python train.py --n_head=4 --head_dim=64 --d_mlp=896 --norm_place="pre" --init="normal" --init_std_qkv=0.0449 --init_std_up=0.0449 --optimizer="soap_variant" --lr=0.00506 --beta1=0.95 --warmup_steps=200 --schedule="wsd" --decay_fraction=1.0 --final_lr_fraction=0.1 --train_tokens=195700000
Each number is 50 + 15 x the weight over its row's rms, rounded and kept within 0 to 99. Layers, rows and columns count from 0. The size before them is the row's rms in percent of the matrix's.

# layer 2 attention output, 224x256, rms 0.119, rows 100-208, columns 0-63
097:47 60 72 53 24 45 46 43 43 73 61 75 13 50 59 24 77 63 51 47 55 55 16 32 43 45 73 38 68 48 56 49 48 73 32 24 49 54 51 40 42 51 61 63 41 61 29 45 46 40 86 60 51 57 27 42 72 50 40 61 64 47 75 42
106:54 66 27 51 39 42 29 44 41 51 63 51 59 63 41 51 17 50 46 67 73 15 31 62 27 45 50 53 40 53 60 58 32 68 65 41 83 25 62 31 32 60 47 47 48 43 45 36 25 46 49 38 44 45 35 70 32 37 54 46 26 63 42 46
095:57 29 64 37 44 71 60 60 52 44 47 61 83 72 65 47 43 55 52 49 56 75 50 51 51 46 31 44 17 52 48 50 68 33 41 68 73 57 54 73 53 20 45 43 36 51 55 39 45 44 36 52 45 33 52 43 26 69 30 34 75 59 32 59
094:42 46 40 58 56 59 32 61 43 47 54 24 67 62 32 78 40 38 56 60 30 57 52 47 48 52 58 35 33 33 48 58 33 38 52 59 29 54 43 58 60 36 36 38 21 61 40 71 64 38 44 64 41 59 50 42 41 03 35 44 68 17 31 55
098:39 79 60 39 60 45 86 41 29 34 46 70 59 69 40 30 49 58 64 36 70 25 51 55 79 57 46 63 39 48 52 57 49 19 57 76 60 43 46 33 68 36 53 71 63 53 20 52 52 39 35 32 87 57 51 58 33 75 75 50 39 43 54 53
098:33 35 70 53 50 41 70 28 50 47 43 44 47 44 45 47 58 50 66 50 46 43 48 59 18 41 28 54 73 46 52 48 39 36 41 29 37 50 35 26 39 92 77 63 64 37 64 60 38 46 67 48 36 56 88 54 51 76 60 57 59 46 36 80
099:54 72 45 27 46 53 54 49 45 50 47 57 42 51 45 34 32 50 20 59 62 52 48 51 41 59 28 50 47 71 41 59 39 54 35 30 19 61 36 18 39 45 38 41 35 47 38 28 54 90 59 64 41 66 42 54 30 30 31 53 25 53 57 39
101:44 57 48 59 54 43 62 51 39 58 55 57 68 54 50 41 86 69 74 48 53 70 65 33 50 69 67 40 57 48 70 60 52 23 27 48 49 50 76 56 52 40 33 61 98 41 46 65 58 50 61 48 57 50 68 69 58 69 54 57 30 63 30 51
092:82 77 49 55 72 57 45 54 34 64 63 46 62 19 42 44 40 53 48 40 28 56 60 59 43 72 58 55 52 59 31 47 58 56 29 73 42 63 63 65 38 65 33 37 89 41 64 53 33 36 33 48 49 44 42 61 60 52 77 40 42 52 21 45
108:43 30 48 55 35 44 54 62 40 45 42 36 75 63 50 28 51 22 47 65 37 36 33 49 73 46 52 55 69 38 50 32 54 47 63 52 32 62 53 36 54 69 51 55 64 38 29 56 50 48 50 70 13 43 49 56 42 50 51 54 63 41 76 50
104:59 32 45 32 29 36 67 79 64 20 52 28 20 42 61 51 52 44 47 67 34 72 51 58 36 55 41 44 60 71 57 62 61 66 37 26 53 49 41 36 12 45 55 56 70 47 75 56 39 45 44 51 36 57 42 45 43 55 44 36 47 78 36 57
103:27 35 50 64 38 41 35 50 28 32 52 43 45 52 46 50 46 73 61 36 54 63 31 67 46 18 53 76 53 48 61 44 39 55 47 34 73 46 69 30 47 55 45 62 37 41 44 61 27 61 53 48 80 16 52 73 57 41 57 35 53 67 48 36
107:46 44 43 71 45 33 45 58 59 73 34 53 56 62 46 46 39 69 65 50 70 24 75 59 49 71 61 27 64 63 66 26 53 42 25 77 63 39 69 37 87 49 20 50 63 49 45 31 56 41 38 54 52 73 27 52 71 35 44 62 42 40 49 52
110:61 44 85 55 61 71 69 80 41 21 67 41 54 55 70 75 44 56 47 41 52 48 41 43 61 34 56 50 41 25 59 30 35 41 43 19 47 42 66 50 51 35 48 52 36 47 49 57 46 66 63 58 57 68 26 40 48 65 71 50 72 50 82 38
105:61 51 43 42 37 37 57 59 66 57 56 34 53 51 32 71 31 53 53 54 28 53 60 34 66 49 16 51 65 52 43 49 48 43 51 43 42 46 67 38 68 23 43 44 27 26 53 63 64 54 46 41 42 39 43 42 54 51 24 53 32 33 75 57
100:61 48 16 34 50 43 54 41 32 54 59 62 36 47 61 59 46 62 73 66 74 34 70 59 47 61 65 42 53 66 74 40 29 63 73 47 47 73 59 32 41 44 89 51 41 46 68 48 64 67 65 67 48 42 79 47 58 74 58 38 67 24 34 54
099:48 40 63 60 46 78 28 61 91 47 54 76 83 47 56 36 58 49 52 39 23 37 36 22 55 55 76 48 45 71 27 61 51 79 50 49 47 74 56 71 34 53 32 51 40 43 62 46 64 38 29 58 82 41 54 62 46 52 48 50 66 29 62 40
094:32 34 52 36 27 66 32 76 22 27 70 60 76 62 69 56 37 32 42 43 68 48 33 62 37 50 35 58 24 75 34 52 57 56 68 62 53 42 55 58 44 44 47 56 46 80 55 36 83 88 27 60 55 27 48 70 47 54 63 36 53 20 46 53
097:58 52 61 37 62 65 61 59 55 41 79 45 45 53 45 50 44 46 38 52 46 44 67 53 39 37 76 48 47 36 45 51 53 82 40 48 42 40 33 51 31 46 56 57 33 56 51 65 80 43 78 43 39 57 92 63 47 59 59 24 30 27 63 54
093:53 65 62 22 31 65 60 47 23 59 62 78 50 54 75 54 43 65 22 59 67 28 21 46 39 63 40 55 71 69 63 53 70 54 41 70 59 47 37 36 33 55 81 58 62 85 51 48 66 34 49 41 41 52 34 44 46 88 73 49 50 29 61 48
107:55 62 30 37 27 44 24 60 63 40 56 65 60 10 54 61 53 32 55 35 29 55 30 67 35 62 63 57 30 55 50 56 47 38 58 69 77 42 48 46 71 52 48 59 72 44 70 46 56 36 57 59 39 32 44 38 67 27 48 30 47 57 44 64
092:21 49 42 49 46 48 72 51 54 66 35 80 50 71 61 54 26 31 51 18 53 55 86 58 49 43 31 56 41 56 54 51 48 39 63 24 47 56 70 54 45 67 31 48 57 41 58 73 30 62 78 66 45 60 54 32 39 54 65 64 52 51 72 30
098:50 65 33 47 41 44 68 42 67 26 52 67 18 48 60 43 40 54 35 38 23 50 37 63 21 59 67 54 51 75 30 24 51 53 46 53 47 44 44 45 13 47 56 06 35 66 57 58 44 29 30 48 52 44 50 74 63 37 62 54 43 49 51 57
113:45 41 44 58 40 28 64 71 45 65 50 30 69 69 43 50 32 35 47 55 46 52 82 28 61 78 42 57 66 64 54 49 58 41 53 48 54 38 50 69 53 24 26 71 44 62 63 21 25 70 59 52 47 35 57 44 35 49 51 43 27 48 59 39
093:23 55 50 52 34 43 33 58 38 63 78 27 55 46 44 47 45 59 40 41 61 64 45 54 72 24 63 59 52 73 50 38 55 38 44 45 39 53 34 49 38 51 59 52 55 37 59 51 68 24 40 54 40 38 85 63 55 50 49 44 47 45 47 22
092:65 32 62 44 57 65 67 70 45 78 65 55 45 43 36 47 63 36 64 41 36 41 66 49 43 56 64 30 55 32 27 37 54 68 54 14 48 37 43 53 77 39 50 41 37 78 47 63 43 49 46 36 63 41 47 57 21 47 54 41 69 56 65 62
095:65 89 59 53 63 44 54 68 49 43 40 51 42 58 67 40 47 44 43 64 91 59 35 53 35 18 37 30 35 52 56 36 59 55 63 43 65 54 71 35 49 47 38 39 50 30 44 49 43 76 17 47 49 42 37 28 49 64 47 33 52 60 65 39
097:51 49 44 51 50 56 32 57 68 50 39 60 42 59 51 53 35 57 68 48 43 59 75 43 40 43 63 61 77 57 42 68 53 50 61 65 57 31 44 72 77 46 77 57 80 51 59 75 40 64 39 66 53 59 56 71 44 50 19 44 68 66 58 66
093:58 38 41 43 69 40 78 33 59 49 49 47 51 72 69 55 75 54 76 48 47 74 09 73 53 40 43 73 37 73 65 46 44 40 27 59 46 42 34 48 59 57 53 57 41 61 56 30 24 44 19 39 76 32 30 62 49 58 38 41 41 59 34 35
099:50 16 24 45 45 54 38 48 55 53 45 78 34 54 62 59 77 45 77 35 62 84 54 28 75 20 44 36 32 43 35 48 44 16 63 48 66 38 26 35 20 61 46 52 41 65 37 37 54 67 47 77 34 42 42 23 65 44 65 30 69 23 67 48
101:54 51 58 48 37 45 60 76 54 40 42 65 46 59 41 73 68 47 50 53 66 66 33 45 23 43 68 51 63 43 77 38 80 26 71 37 29 52 86 72 47 51 55 52 61 56 45 53 67 54 27 42 25 42 40 60 42 18 62 35 42 33 55 65
111:69 53 59 65 43 47 75 47 29 31 50 44 30 32 47 59 50 45 54 63 49 66 20 67 44 20 51 38 50 59 35 24 47 47 28 29 42 36 47 18 34 51 58 41 42 47 50 27 31 70 59 39 45 65 44 99 82 32 81 20 45 72 41 67
106:29 34 57 44 21 53 53 54 62 60 43 55 36 41 37 35 44 29 52 31 47 70 60 36 75 40 55 44 55 44 73 68 51 43 45 56 23 54 54 55 57 51 41 39 44 45 49 38 34 65 46 24 54 55 40 63 44 56 70 46 38 56 50 43
116:40 50 60 60 36 53 43 60 45 39 39 17 39 49 51 60 38 46 66 56 39 73 49 52 34 52 54 90 72 72 57 46 38 37 31 52 59 55 61 51 68 35 60 72 61 41 69 41 36 47 56 50 60 67 70 79 39 34 50 70 21 57 48 39
096:26 45 48 45 74 38 44 41 65 46 44 54 63 43 33 61 43 74 46 43 49 80 42 29 48 96 58 52 46 38 63 33 38 55 62 53 58 37 38 50 44 39 64 33 44 87 38 79 46 59 62 22 77 58 40 23 36 43 51 33 27 72 49 63
107:33 64 49 71 84 70 63 35 42 10 44 66 24 53 24 31 26 23 31 35 50 18 28 37 37 43 33 59 38 65 62 61 33 63 80 36 35 30 71 56 42 58 40 69 64 40 51 46 33 68 48 67 35 46 54 63 49 53 31 48 53 28 39 51
090:33 48 43 61 64 59 44 45 51 44 42 32 53 53 49 60 50 53 43 65 42 47 55 56 47 73 52 68 51 66 43 28 67 53 58 18 82 76 32 44 61 43 67 46 34 43 34 39 42 60 63 57 53 49 77 77 43 51 67 30 55 57 49 64
104:26 63 72 57 77 45 14 48 54 55 68 32 56 71 40 37 82 64 48 58 56 49 39 53 92 39 43 61 67 98 62 63 55 47 48 38 60 42 45 49 43 58 54 54 70 39 47 39 46 61 33 48 69 20 52 58 54 67 69 64 55 45 51 54
098:67 45 41 49 72 43 69 64 37 53 34 45 65 56 28 47 62 73 49 56 62 56 42 37 44 23 56 36 57 54 48 40 55 12 30 36 55 60 60 43 44 48 51 67 37 66 37 40 55 57 62 34 41 64 29 31 31 63 41 67 46 58 24 56
093:57 36 50 76 78 33 50 44 51 37 55 29 54 46 43 47 34 23 54 56 54 46 58 48 34 32 43 65 51 40 64 56 44 54 34 54 78 74 53 48 40 39 52 59 45 58 44 50 77 37 45 54 45 72 52 61 44 30 51 28 22 60 58 40
103:83 55 64 50 57 46 42 66 41 36 55 48 52 41 29 47 47 48 57 26 63 80 25 53 56 62 43 52 59 45 63 55 42 20 47 33 50 93 55 38 42 34 63 67 24 38 56 24 52 45 44 66 58 33 53 60 61 51 21 62 55 54 52 30
097:54 44 51 27 88 63 51 48 26 57 48 38 60 68 35 52 46 36 62 20 25 75 54 52 36 38 40 59 29 29 34 21 59 56 36 48 52 49 40 52 27 18 49 53 42 49 71 67 48 64 51 69 40 45 52 70 34 48 30 59 51 66 30 36
094:56 46 55 33 43 25 48 59 41 54 68 64 61 42 30 15 65 85 21 50 55 62 69 56 47 30 67 57 43 45 53 29 26 64 50 71 49 51 64 47 36 71 44 45 41 49 70 51 57 39 57 76 56 49 29 46 82 35 43 39 51 63 34 60
106:22 48 36 54 73 72 47 67 48 39 55 36 35 64 65 48 35 41 37 52 63 65 32 40 75 39 37 68 44 50 42 55 75 49 45 54 40 47 51 36 73 57 46 57 39 42 68 37 33 46 67 53 51 39 45 39 59 43 44 38 63 41 49 61
092:69 37 64 50 18 28 63 78 50 61 52 55 50 45 53 45 51 46 50 50 37 64 52 76 59 47 49 56 42 24 72 52 56 74 43 20 75 42 54 68 42 51 65 99 55 51 24 65 64 54 48 58 63 71 31 39 35 39 67 52 62 29 60 45
102:43 47 40 54 63 52 60 68 34 42 28 63 52 33 35 49 76 36 47 27 21 65 25 62 36 53 70 30 26 64 31 71 64 33 81 63 47 44 49 49 40 46 61 73 52 30 63 68 56 48 57 24 32 48 39 49 68 51 33 68 49 37 76 67
101:46 60 39 66 46 11 18 28 32 49 58 10 51 30 19 56 20 49 45 76 46 37 41 64 56 40 47 62 65 59 44 21 25 50 66 61 70 47 50 49 39 66 37 51 36 54 76 34 39 46 49 58 77 67 46 56 36 50 80 41 44 75 54 59
106:50 50 99 30 54 55 67 51 61 60 19 31 53 47 54 63 40 38 39 41 44 28 35 54 74 60 55 42 24 48 44 71 40 43 43 42 52 71 54 73 65 44 67 74 76 70 37 61 63 62 45 50 49 45 55 42 55 27 42 64 23 61 37 74
095:71 35 56 59 28 26 53 65 26 72 42 87 56 52 63 27 59 21 57 46 32 41 14 52 55 36 51 51 59 46 54 65 65 37 41 85 32 64 51 52 41 43 66 31 35 45 24 38 43 13 36 49 26 45 69 30 67 74 30 31 75 51 53 71
094:57 20 55 40 49 45 43 39 71 59 67 30 49 37 60 53 48 33 61 57 16 60 35 48 62 55 56 25 43 40 80 30 38 35 37 68 36 62 57 35 43 53 73 58 42 36 45 46 82 53 32 75 53 29 43 79 40 42 71 49 33 57 50 41
110:70 40 82 58 45 72 49 37 33 49 57 50 62 56 34 51 32 36 70 78 69 31 40 50 63 74 39 39 34 60 37 65 73 45 34 62 45 73 62 60 36 39 29 51 58 49 75 53 75 59 40 45 49 71 66 60 35 75 30 55 65 66 29 70
100:44 46 46 47 60 37 56 56 42 29 44 37 67 48 37 36 81 34 45 42 43 68 32 41 34 39 29 51 88 51 57 34 32 48 78 28 51 60 51 71 67 50 65 68 50 52 44 62 54 52 45 42 59 44 56 63 45 40 36 55 50 67 42 47
098:31 48 72 67 31 62 47 46 28 64 37 65 43 70 50 49 42 51 58 49 49 47 73 74 28 52 24 57 66 80 43 55 17 59 50 46 59 53 53 50 72 59 55 48 60 36 46 43 36 47 60 72 23 22 46 46 48 61 49 65 63 64 33 48
099:60 84 49 55 07 49 54 65 49 71 62 38 67 66 57 60 36 68 51 55 74 45 71 65 49 32 40 44 71 56 49 56 30 29 60 18 73 29 35 51 48 59 54 55 43 50 45 48 55 61 30 41 50 56 58 72 72 44 39 44 79 52 28 74
103:73 37 60 76 32 80 45 66 60 35 44 29 46 51 58 47 46 39 37 55 62 41 70 29 57 76 69 62 43 31 70 46 60 29 72 29 55 43 65 22 60 63 58 26 40 66 26 90 30 63 70 53 32 51 46 70 65 70 68 71 60 69 49 69
105:55 54 54 52 67 62 41 65 50 55 68 46 70 40 51 73 28 25 40 72 63 59 58 38 47 50 60 61 62 55 55 62 30 52 56 31 77 40 38 71 74 43 42 48 55 65 38 44 55 65 30 49 68 59 70 32 47 42 33 56 50 36 64 78
102:50 49 58 27 60 68 28 67 50 37 44 80 43 58 61 55 51 48 75 63 45 12 53 47 49 72 61 68 36 50 34 22 46 49 46 38 25 54 49 46 50 67 50 54 19 58 59 31 47 43 72 53 38 49 35 61 44 47 69 53 70 20 38 60
115:64 62 49 64 58 57 59 33 67 57 64 75 39 66 76 68 52 69 57 55 51 74 60 30 45 57 22 60 20 63 73 51 67 47 53 33 57 57 53 69 53 35 40 66 37 45 40 49 55 39 60 57 55 38 50 46 53 42 43 79 59 22 46 49
101:64 46 43 45 51 47 42 41 35 43 43 73 72 89 56 55 34 83 80 72 60 62 49 56 47 89 61 77 34 12 41 46 32 66 78 47 44 55 54 61 50 49 50 45 45 52 55 46 55 63 34 53 54 48 40 58 29 28 34 39 43 72 44 55
106:28 46 60 71 29 41 63 72 60 79 47 49 56 50 38 42 40 49 28 67 69 58 53 55 24 68 66 53 47 51 34 24 21 37 42 38 39 22 46 55 42 40 72 69 51 79 70 40 55 22 67 63 38 45 47 42 52 37 39 52 63 49 45 23
093:36 47 25 89 46 41 49 44 41 61 41 15 62 61 63 43 45 56 30 68 61 50 42 57 27 42 38 46 61 31 55 72 44 55 77 63 72 31 76 32 49 46 56 63 57 48 26 41 45 53 59 36 46 45 48 36 46 55 37 54 57 72 62 68
099:38 77 43 70 51 48 45 70 55 30 59 63 79 49 34 24 51 47 68 44 51 46 41 37 71 58 21 47 28 74 57 45 65 59 53 66 21 40 38 57 32 47 62 48 63 51 59 60 64 61 34 61 56 31 56 39 43 41 79 33 46 26 65 55
109:42 70 28 60 64 67 46 45 43 40 44 66 52 55 63 31 29 47 49 64 72 49 45 48 51 44 53 62 50 63 47 50 52 45 44 43 45 31 47 54 67 27 44 58 63 68 35 24 43 87 52 49 62 71 42 24 29 37 34 54 43 42 54 50
096:29 45 52 59 62 50 58 75 27 38 72 40 36 53 85 52 72 44 37 55 66 42 62 51 44 53 47 71 52 43 31 50 68 42 39 71 33 33 23 45 56 35 59 57 41 44 38 52 45 59 71 33 61 28 56 42 68 74 56 77 45 34 31 48
095:97 50 59 57 47 54 81 38 49 57 54 51 24 45 28 34 52 58 59 40 42 47 43 81 44 48 67 32 85 65 59 27 62 22 35 36 41 47 36 27 41 35 74 54 27 37 58 62 42 50 62 71 32 54 53 72 60 50 32 50 46 52 66 52
102:62 35 46 48 30 57 27 47 47 72 51 56 75 43 33 57 66 19 42 54 54 46 72 47 46 51 67 41 34 53 34 61 32 52 41 58 43 29 70 54 58 45 31 51 80 60 62 46 14 54 44 58 46 36 56 60 60 63 48 16 52 43 80 46
101:61 45 40 24 30 76 48 49 31 47 73 18 38 49 41 58 50 62 53 55 35 33 52 43 91 56 82 55 45 50 55 51 35 59 73 50 49 44 63 26 50 40 55 53 65 36 64 76 62 52 60 29 18 55 60 53 47 63 58 42 72 66 44 36
111:64 46 36 59 50 38 47 51 34 51 64 33 18 88 87 56 50 48 52 35 45 45 53 47 22 33 20 54 55 60 42 42 47 53 68 39 48 76 67 44 30 50 58 62 65 67 56 54 56 47 51 79 39 54 31 37 34 39 48 32 51 53 54 53
104:45 43 85 35 60 56 53 65 70 44 57 32 58 64 51 45 62 27 61 78 40 53 51 20 45 40 25 30 80 47 42 65 59 61 75 35 46 39 69 40 31 57 48 54 50 27 39 53 86 41 20 54 45 49 34 40 32 37 52 22 41 48 40 42
108:70 35 75 29 64 68 53 53 40 56 73 57 61 57 44 48 46 29 50 57 51 54 22 41 42 26 45 35 39 48 45 65 45 68 67 65 37 52 41 49 45 48 35 49 58 16 53 57 59 64 37 66 55 66 37 42 72 48 51 54 53 68 63 57
107:65 32 26 56 49 38 24 38 31 32 44 52 55 71 48 66 56 65 42 49 53 71 52 46 55 60 33 70 41 31 61 42 38 76 55 64 48 49 49 62 33 50 58 44 72 51 42 54 53 47 53 48 38 54 44 36 35 34 65 26 49 49 39 50
111:63 34 24 33 26 46 32 50 54 61 22 46 56 41 60 40 52 62 45 72 52 66 57 40 25 40 26 50 73 75 57 66 59 52 72 29 38 79 74 52 54 55 47 60 71 69 53 50 33 40 88 57 42 58 62 25 80 45 47 22 36 41 63 38
095:65 68 49 60 76 59 55 71 41 32 31 58 53 59 49 38 72 35 45 63 75 34 74 44 48 57 65 37 62 43 68 44 37 52 39 59 45 48 25 66 29 55 57 67 60 58 38 40 24 26 51 43 49 49 47 44 84 64 57 58 50 33 55 45
104:33 45 39 44 53 64 49 17 21 63 60 41 54 29 69 64 65 39 34 57 53 52 08 38 60 56 40 83 58 61 48 65 25 73 50 56 38 34 42 38 63 44 33 71 48 54 52 56 52 37 56 57 42 34 54 64 54 33 61 64 40 27 42 58
093:45 35 74 40 52 57 25 52 42 45 34 32 49 61 52 68 51 58 53 45 46 37 77 37 43 45 21 42 34 50 48 32 29 50 62 55 53 36 76 49 44 58 34 50 64 53 71 40 42 42 47 31 23 48 35 61 58 53 67 68 31 59 58 47
089:38 44 96 61 62 29 45 36 47 31 62 40 54 41 58 38 70 41 56 57 62 70 42 65 39 56 37 44 57 58 51 45 63 67 67 42 46 47 40 54 44 47 55 50 36 41 48 37 26 43 49 67 48 28 63 67 94 26 35 37 37 64 55 38
102:59 79 51 32 26 50 70 60 70 46 40 54 39 77 57 23 38 34 85 23 32 31 62 72 39 53 33 62 49 64 49 31 53 47 47 60 60 52 42 41 22 61 57 39 84 49 17 58 68 26 65 35 71 43 39 69 28 42 55 22 44 34 69 48
102:56 64 47 53 56 77 76 41 53 36 52 27 78 40 67 35 62 70 27 45 40 25 28 13 65 74 44 86 27 57 44 72 74 53 38 46 53 52 36 58 57 70 40 51 50 63 35 41 58 47 61 61 31 64 58 42 61 52 57 31 34 59 38 35
094:44 52 19 22 60 40 37 50 61 63 27 34 50 43 49 54 68 60 62 39 38 69 17 43 47 73 48 30 27 52 66 42 36 51 38 53 69 44 42 67 45 45 69 72 41 32 42 59 26 45 50 39 26 48 70 39 49 54 65 59 61 50 73 62
102:66 54 59 48 45 37 78 33 40 34 48 48 57 50 63 62 61 62 57 47 54 54 53 74 53 66 60 52 51 50 38 41 78 24 51 54 44 40 51 30 44 49 44 38 56 42 51 36 19 58 68 57 63 60 35 64 27 42 36 64 61 52 55 62
102:68 54 68 34 61 57 41 46 32 53 73 31 49 57 21 65 81 48 51 39 47 56 44 65 39 61 27 16 44 46 58 29 50 65 54 53 58 32 39 31 42 40 26 47 58 61 36 53 36 50 29 66 28 40 68 56 64 59 58 41 14 61 55 51
100:35 46 51 79 28 66 29 49 53 55 41 65 64 41 35 54 68 33 40 18 52 35 36 63 63 53 32 62 41 47 52 65 58 42 75 68 62 51 41 44 59 69 47 60 59 43 51 24 30 59 40 62 34 39 43 66 48 18 51 37 46 59 69 27
094:57 41 40 40 08 27 70 64 51 59 25 53 40 66 71 45 39 61 43 58 53 60 33 33 53 50 57 36 60 45 56 45 64 51 44 55 35 59 27 53 70 87 57 61 28 32 87 31 70 49 43 50 54 37 66 51 52 38 46 48 50 73 39 69
106:55 68 39 34 52 54 77 69 59 59 47 02 63 55 63 65 66 32 20 37 42 47 46 49 74 70 48 60 53 28 40 26 53 87 29 47 40 61 66 38 57 47 58 55 62 54 78 70 54 58 37 57 58 39 13 39 69 49 33 36 29 37 29 51
092:19 70 54 49 77 57 53 23 59 63 63 48 42 30 34 47 49 68 59 39 59 39 82 36 50 65 81 13 65 41 50 62 47 58 41 57 60 55 19 35 37 43 59 52 54 83 58 71 30 30 66 42 67 64 34 70 51 44 53 52 42 67 63 66
093:68 57 46 50 56 44 27 18 27 48 39 59 45 14 40 58 43 58 73 57 48 22 51 35 46 60 44 46 55 55 45 57 40 34 62 35 59 27 46 38 23 64 52 53 45 59 40 47 69 57 17 25 53 58 62 82 60 56 55 74 65 54 89 41
100:64 35 15 35 69 65 57 30 46 59 55 42 35 59 66 32 50 30 76 23 31 58 32 28 42 48 67 60 63 32 39 58 50 70 49 62 27 62 69 47 66 51 65 48 40 35 36 28 55 39 47 76 43 40 61 67 54 51 62 39 51 64 51 30
100:49 23 42 33 49 38 43 59 48 51 59 33 78 63 50 38 24 62 76 47 40 51 73 38 61 64 43 30 48 41 47 55 51 46 55 41 71 97 28 18 41 42 78 57 29 32 30 55 30 17 35 49 67 45 39 59 64 45 33 47 45 59 48 47
086:37 45 44 25 38 69 59 48 35 59 43 50 36 29 38 22 51 64 60 19 52 46 38 35 63 48 34 44 53 64 29 32 46 42 67 18 50 37 39 61 78 57 46 61 53 53 43 62 64 48 29 36 58 58 32 41 42 40 79 52 22 65 54 49
096:29 38 75 28 53 58 63 50 17 82 51 42 60 51 70 68 51 48 27 58 43 60 55 56 63 64 57 54 68 41 39 61 25 45 80 30 41 63 26 59 36 49 39 54 56 35 23 47 62 41 58 20 24 46 72 54 29 40 39 52 67 45 78 64
106:63 50 25 50 26 57 29 51 58 31 74 58 50 76 37 49 55 65 66 56 47 35 61 45 75 29 48 47 35 58 69 53 41 62 35 51 57 43 47 10 68 60 59 83 41 71 75 56 55 56 51 50 33 72 58 49 38 66 47 67 69 54 34 39
099:32 25 55 47 44 37 60 49 67 49 45 61 12 17 46 51 31 42 31 45 70 54 44 51 39 57 70 59 65 59 41 51 78 68 58 56 37 46 67 69 43 63 66 51 84 73 59 51 61 60 36 47 69 57 60 60 82 52 70 42 51 60 27 82
094:32 20 65 33 48 49 24 57 59 20 31 30 26 38 33 57 68 39 55 42 51 44 36 71 29 40 59 86 59 75 40 66 69 26 20 26 63 52 68 35 37 32 44 43 15 73 48 63 66 51 40 21 27 45 59 40 36 24 46 82 49 34 66 35
111:49 68 56 41 33 33 27 28 54 80 34 41 68 48 51 21 68 39 53 69 61 34 35 48 33 66 42 50 46 30 62 49 49 53 55 39 47 39 48 83 53 38 32 39 48 29 54 51 18 53 38 62 22 28 61 50 43 43 66 60 55 59 61 67
100:41 47 46 57 58 27 66 24 56 42 47 61 46 13 68 39 63 32 45 44 42 48 64 35 62 49 65 50 60 63 39 65 46 36 57 23 35 31 30 42 46 57 47 49 46 47 44 65 72 61 33 48 30 49 29 35 50 65 29 59 51 75 45 39
099:34 75 51 45 54 51 38 44 35 80 31 67 38 07 54 50 65 21 52 41 56 54 42 26 62 61 60 30 18 47 52 45 50 64 34 67 56 69 63 39 29 52 46 50 81 41 57 70 81 65 49 57 45 43 44 34 55 26 52 57 67 69 43 74
094:80 78 51 57 51 53 82 46 57 45 38 57 64 47 69 10 36 29 42 47 43 52 42 62 35 59 36 51 80 29 65 42 67 46 42 29 57 50 69 57 54 86 62 59 57 47 47 54 40 79 47 49 40 36 71 57 38 26 38 67 20 39 27 67
106:65 48 21 81 70 53 34 44 46 66 57 31 35 53 35 18 73 51 55 43 39 52 72 23 57 54 68 49 25 40 63 45 69 62 60 37 67 49 37 51 72 65 69 43 42 37 63 50 74 29 74 48 67 49 58 64 42 65 61 50 78 76 52 50
109:48 44 45 62 62 48 42 30 28 55 31 40 63 31 41 59 52 32 49 50 46 39 54 58 34 47 42 51 47 50 46 49 43 34 56 48 81 54 55 34 60 25 39 39 56 62 53 71 57 43 45 43 36 70 26 69 23 24 68 30 47 37 43 52
093:71 51 45 54 34 52 36 34 52 65 65 52 62 71 71 78 59 66 75 49 57 37 40 49 27 22 54 63 76 41 52 78 69 50 75 31 35 52 19 37 53 59 26 45 41 46 23 47 51 80 29 28 37 70 58 48 74 44 40 70 52 45 54 55
102:60 62 41 66 51 47 47 23 54 39 53 40 26 39 37 36 49 46 59 59 53 58 56 31 56 39 47 54 40 26 74 63 44 32 54 50 27 43 44 38 30 55 42 56 49 53 28 53 55 59 60 42 34 32 49 31 56 44 63 61 55 32 27 59
101:47 19 55 53 48 55 59 48 92 58 43 38 61 47 30 54 33 40 50 40 67 50 31 48 49 49 34 37 52 70 55 50 47 40 35 64 60 68 42 66 35 55 62 28 45 58 77 47 62 50 47 33 28 48 49 60 47 35 69 56 76 46 22 74
093:31 59 50 61 63 58 65 54 55 59 63 27 56 68 55 34 71 50 60 53 31 78 49 51 51 62 42 69 69 35 55 47 62 74 20 45 57 51 24 81 58 59 48 69 47 58 60 61 36 65 28 48 36 48 54 41 66 68 40 40 27 37 63 41
103:66 67 53 73 79 65 87 66 30 24 45 54 54 54 43 37 57 67 37 55 37 59 77 43 58 50 59 70 40 22 45 44 44 57 83 36 78 68 47 28 52 50 41 56 66 49 43 39 48 43 50 61 68 65 50 88 54 60 51 47 32 73 72 56
101:65 58 42 54 52 40 65 29 18 48 45 43 50 20 44 47 62 45 85 33 59 54 61 18 65 48 27 51 38 41 69 41 57 48 35 49 67 16 61 18 47 59 66 34 54 46 58 43 63 53 46 54 59 49 56 30 54 44 45 49 47 45 39 42
093:57 52 70 43 44 42 45 56 41 47 59 85 64 59 47 32 55 55 49 52 40 71 56 24 70 65 34 29 55 40 26 70 46 74 46 71 45 46 67 46 57 34 35 67 58 54 60 39 65 44 49 26 52 50 38 55 52 34 57 35 47 33 47 54
099:41 50 36 58 67 57 38 87 47 57 43 58 37 49 61 50 44 49 27 46 49 31 43 56 39 53 62 53 37 41 55 53 49 65 70 27 50 63 61 77 94 56 38 60 41 57 68 36 63 53 60 58 40 84 45 41 66 83 57 61 80 76 60 46
098:62 66 60 36 41 43 58 42 65 48 53 22 06 73 48 77 44 57 54 32 61 50 68 52 57 56 34 36 44 61 60 43 43 49 55 69 47 49 56 40 33 52 45 61 39 16 68 50 65 45 53 60 72 57 69 48 44 36 56 40 33 68 58 44
098:63 34 58 62 60 51 52 63 61 66 44 25 37 50 45 26 47 25 55 24 53 25 55 48 55 62 48 59 61 67 51 58 56 57 59 35 58 67 54 62 61 56 54 40 26 49 47 65 41 35 49 57 57 49 56 19 13 77 55 58 66 46 55 20